Weights of a small transformer language model.
Architecture: LayerNorm before each block, rotary positions, no biases in attention or MLP, untied embeddings.
Training: a variant of Adam for these matrices, 323M tokens.
Each number is 128 + 24 x the weight over the matrix's rms, rounded and kept within 0 to 255. Layers, rows and columns count from 0. Numbers have three digits each.

# layer 6 attention value, 320x320, rms 0.0676, rows 266-283, columns 160-239
147130150115135092163131134114159137108130157121111117138111120128125101121150110123162080132132138152119103136139120123125126120135149122149156109132127148143101118116156099105148123089178122115145134094126154118123131134140118148141127112
128114132140132117091145122132121127179138146138111129137126116123125141136118122145132144144119101156119129106161134135098103092123117121134139156128103130103176183120104108125099078105126174098141177122151159134149120147126117120116131152
104091118131137160128129147113138114155113138107107111141130118148123156123107132127108153111101114152133146140142115125154120141129112139142089107119124118136067139134148142112096095128116112099113098099132122134123141135114134145099075136
107118121133137093104119161140120098130119117090125137156136147130121145131123121147131133115133122112129161124133105120134155158146120138136112115143137170105109106139124117147127126159125110124142140110118100129118080125121142118124147117
138138183133098104143116154116131115140133124142160129111102117124122121132121146126149121111140139117121131126131128138158142146146153123161156138143110129157143087124145114129141165134129143146122099145144097153118101124136144125107181115
150114120127104134096137108148083150143117071124095139091116116138135138126099130134114142133123121152113145127142111121116126150076094119113166126122123144131098201105130133146134082131129163086108130135128112141137121133113087149110129125
142120081117137127105089111135162144092133166101104117129139128129129119150128139137144095113129123147119101125125128106133128122064099123097142108132157138154180113127154111103148147125142107111110152160105140129114107128138134148128174145
083132075144139138150154117096139117116131157119109115131130127125121150123115130145108107156143107104117149128114131148131105143122162105161138102136128144098074168132139161137133174190122119131109115096104091111128122136124134106122139115
110136116107119106100095120121166130096142117165114138079114118136129128116139142178138115136112125167131136138113110112151141083159157133122116124134168115165181116150145132114093137121122144155134135095112166102130111137140135154128163139
143147103138118138163176148083140135162117155132157124134119130120141135104089147115088142137136134110135132145131146142116114132152119128161109169117130132109083120119148157108100103130153146155140133094144138138164171123136112142100087142
112120113127130128144112075076089141129122115153137126132124127141119118131132124159119154156124119114118125121147130140124130156098143139125155166122118134110117157126105116151085099153081160142146121154089149134134146115116116114132109154
118124107139124144114122159132083145131135134132130130101138129136130120110112146096099100129136109156120147122133144127114102104125117112148163125149140125159126137113108127141131146122138099128131109108124103122156088136138129138143169100
137106090129112124095123097152121136153120116099146109055137102146132122122115127132121135138119133145140131144133134123097115121139123131145100109138151126130105124116134119146120096119143138093120121175139096126112120140137119148113146150
086111118122122118122150106101164117105138165076115117111124136116128141156137112107091142111122111126139142139119135129102131155162124147113132131133110130080116148133131106156106138119102156140119149120137115121137120108127121103167137144
155136161141127106139118148130097127131139110163164132121109153125120139117098124107125154122125148138110141133155129157127135109091175123122157143148139148165136150147133137119116071119147119123133136105119145130123136133131116150115121132
166121144143132116144129110179097136147138128156101141159108125131130108094158126133147091136113135122130131116140120138117115097129144143110152160124091113104119117130126129139105141119132123109154127161132134143152124142130110116133140123
141143132165131090194089123096120153123126116140126125075121125104118119159088132124175142128139146183119129121114120131133127097129152127114131126116150088113123152119134151122139132099107131163119140141130179104135089131138122122126149125
112127155127160178120160104133133111158142085131086147102160129139149144168101126123120159079138111132141147134138135101110151149123094142150112155111096130080113154128136108149123107135135095127119117156154175148130123142104145123126115119
# layer 6 attention output (transposed), 320x320, rms 0.0657, rows 266-282, columns 160-239
113152089134131138100153117141122130141111124132129137121124115131150125151132137106104154101162137101129130085125129138108099136142098146131135118129163158126128120143107149151141134150099133122130115135139092132145119116122170125107116142
124127123127125143172136146107131118120114129100130121126121168123127100105152115102138113124124142118156139150120134114176144138103116112116113076144131130130119121141137145115163138127153097126110113119118106121101113132122121122140114076
149197162108142090134091117130099147106139125148155124133141133088112134127131134134135115128149138121112119114101146121127133123123135132097157150128129121129179121104140116114138170109127150167135123139103125114143134094145113109150167114
145132130116116120133121120133133147122111151162137115123144122125135146117133122137142115117113147142122127147129147153145118104116133117129143129112101112149137137126130128129118140096146149150121148148134145124151153121142130122133131112
141120089117152137113153099142142157119105130094101121128155109127144131089124120122130105159117114140118126146138115123098107135119096135111111137086120129107116128122107114122102110123113119118134157116113151095110144116107139141150081139
110124128123170112152106150093173117140145157118152121138127141135116109133171134114138113108138164109137107145103138168132115121170138137125097131127132129135151095168120120126130144130137088154132134126138130111119097124148132134152128115
100144143144100124129164134125096121144128094112145160124117150126126138096127115106122135145126146126133126141098147121089134156163122146114106154134123127111107146116103132132102106140110139135148112108147125166135155152141115113130122123
172123149104125111137101123143117123141122136140154159124107150117144113133158129145151122107123164145119105110114117137139160128105102110128120118124116135119157115118134124110124108077121129131134152134127133148129121125130139121125132147
134136137156123176125140117125109085144114140086132109143148135122149115117113107111129110139152120132137106125138136119097104165131122129115121150127081119108094164104095125146139132140143126090142122145138119142133167145127129110133124121
133091154114142137110072076133134139090155099122133120123128111124120129125140117148143149094093112136129120109139106114145118129106133115108158114116150114140160138131133101135158152141114124116112109132112141086089108125106139120125145132
121105118103142163133137124169134102142145130112138139117132141107114122110134129133137122077126116126136126143124114125146139103141129104133095117139141129144141114116138155119121147119153108093116146109137142142113125140108141131134153086
121152130138123134166117130118147091140119131112101103132106122124130114114120124133138126160111156110141117133134096129135138135124121130126099129113115139085121132140134125132117115142113131136141132133123127135126135140106119124119127151
126132149112143134152130166100113134106149132161132157155129136120109124152128119125116121109136117115112130114126110126142159117116144128113167117129081130141135118150143141132140139141119131168125130114137132103141138109117152131120124106
151118135125138119123130147167110106149125117171146136133136113153099147126140141140144131149138123137118121120107119139155160129101134139163137123152143121143139121132125165120127121137131117118100107134122133120132124154145129123120133108
128117116144118156143114122134149140142134142101080110139133103137150133117139132133134088128134123116136117159105114095124103152146093124120128100100101127125133117106141112138130151126127130095125101150112112132133119131123126112149140103
106169125139131127122145147096163083110102143129109127117147150139114113155117103103136158118126131121168129105127110131122133145131111140141125112140162142122121146133125153117132128141119110106142121118109114153140110122146107133123130124
130102120120125147091187165164150097153100135125129131168169121156178122091152119131127118124141115100123116119162132127118129149122081116171114127125094170121125136140111101120107099142115098097115132138117099166144134124124156137142140123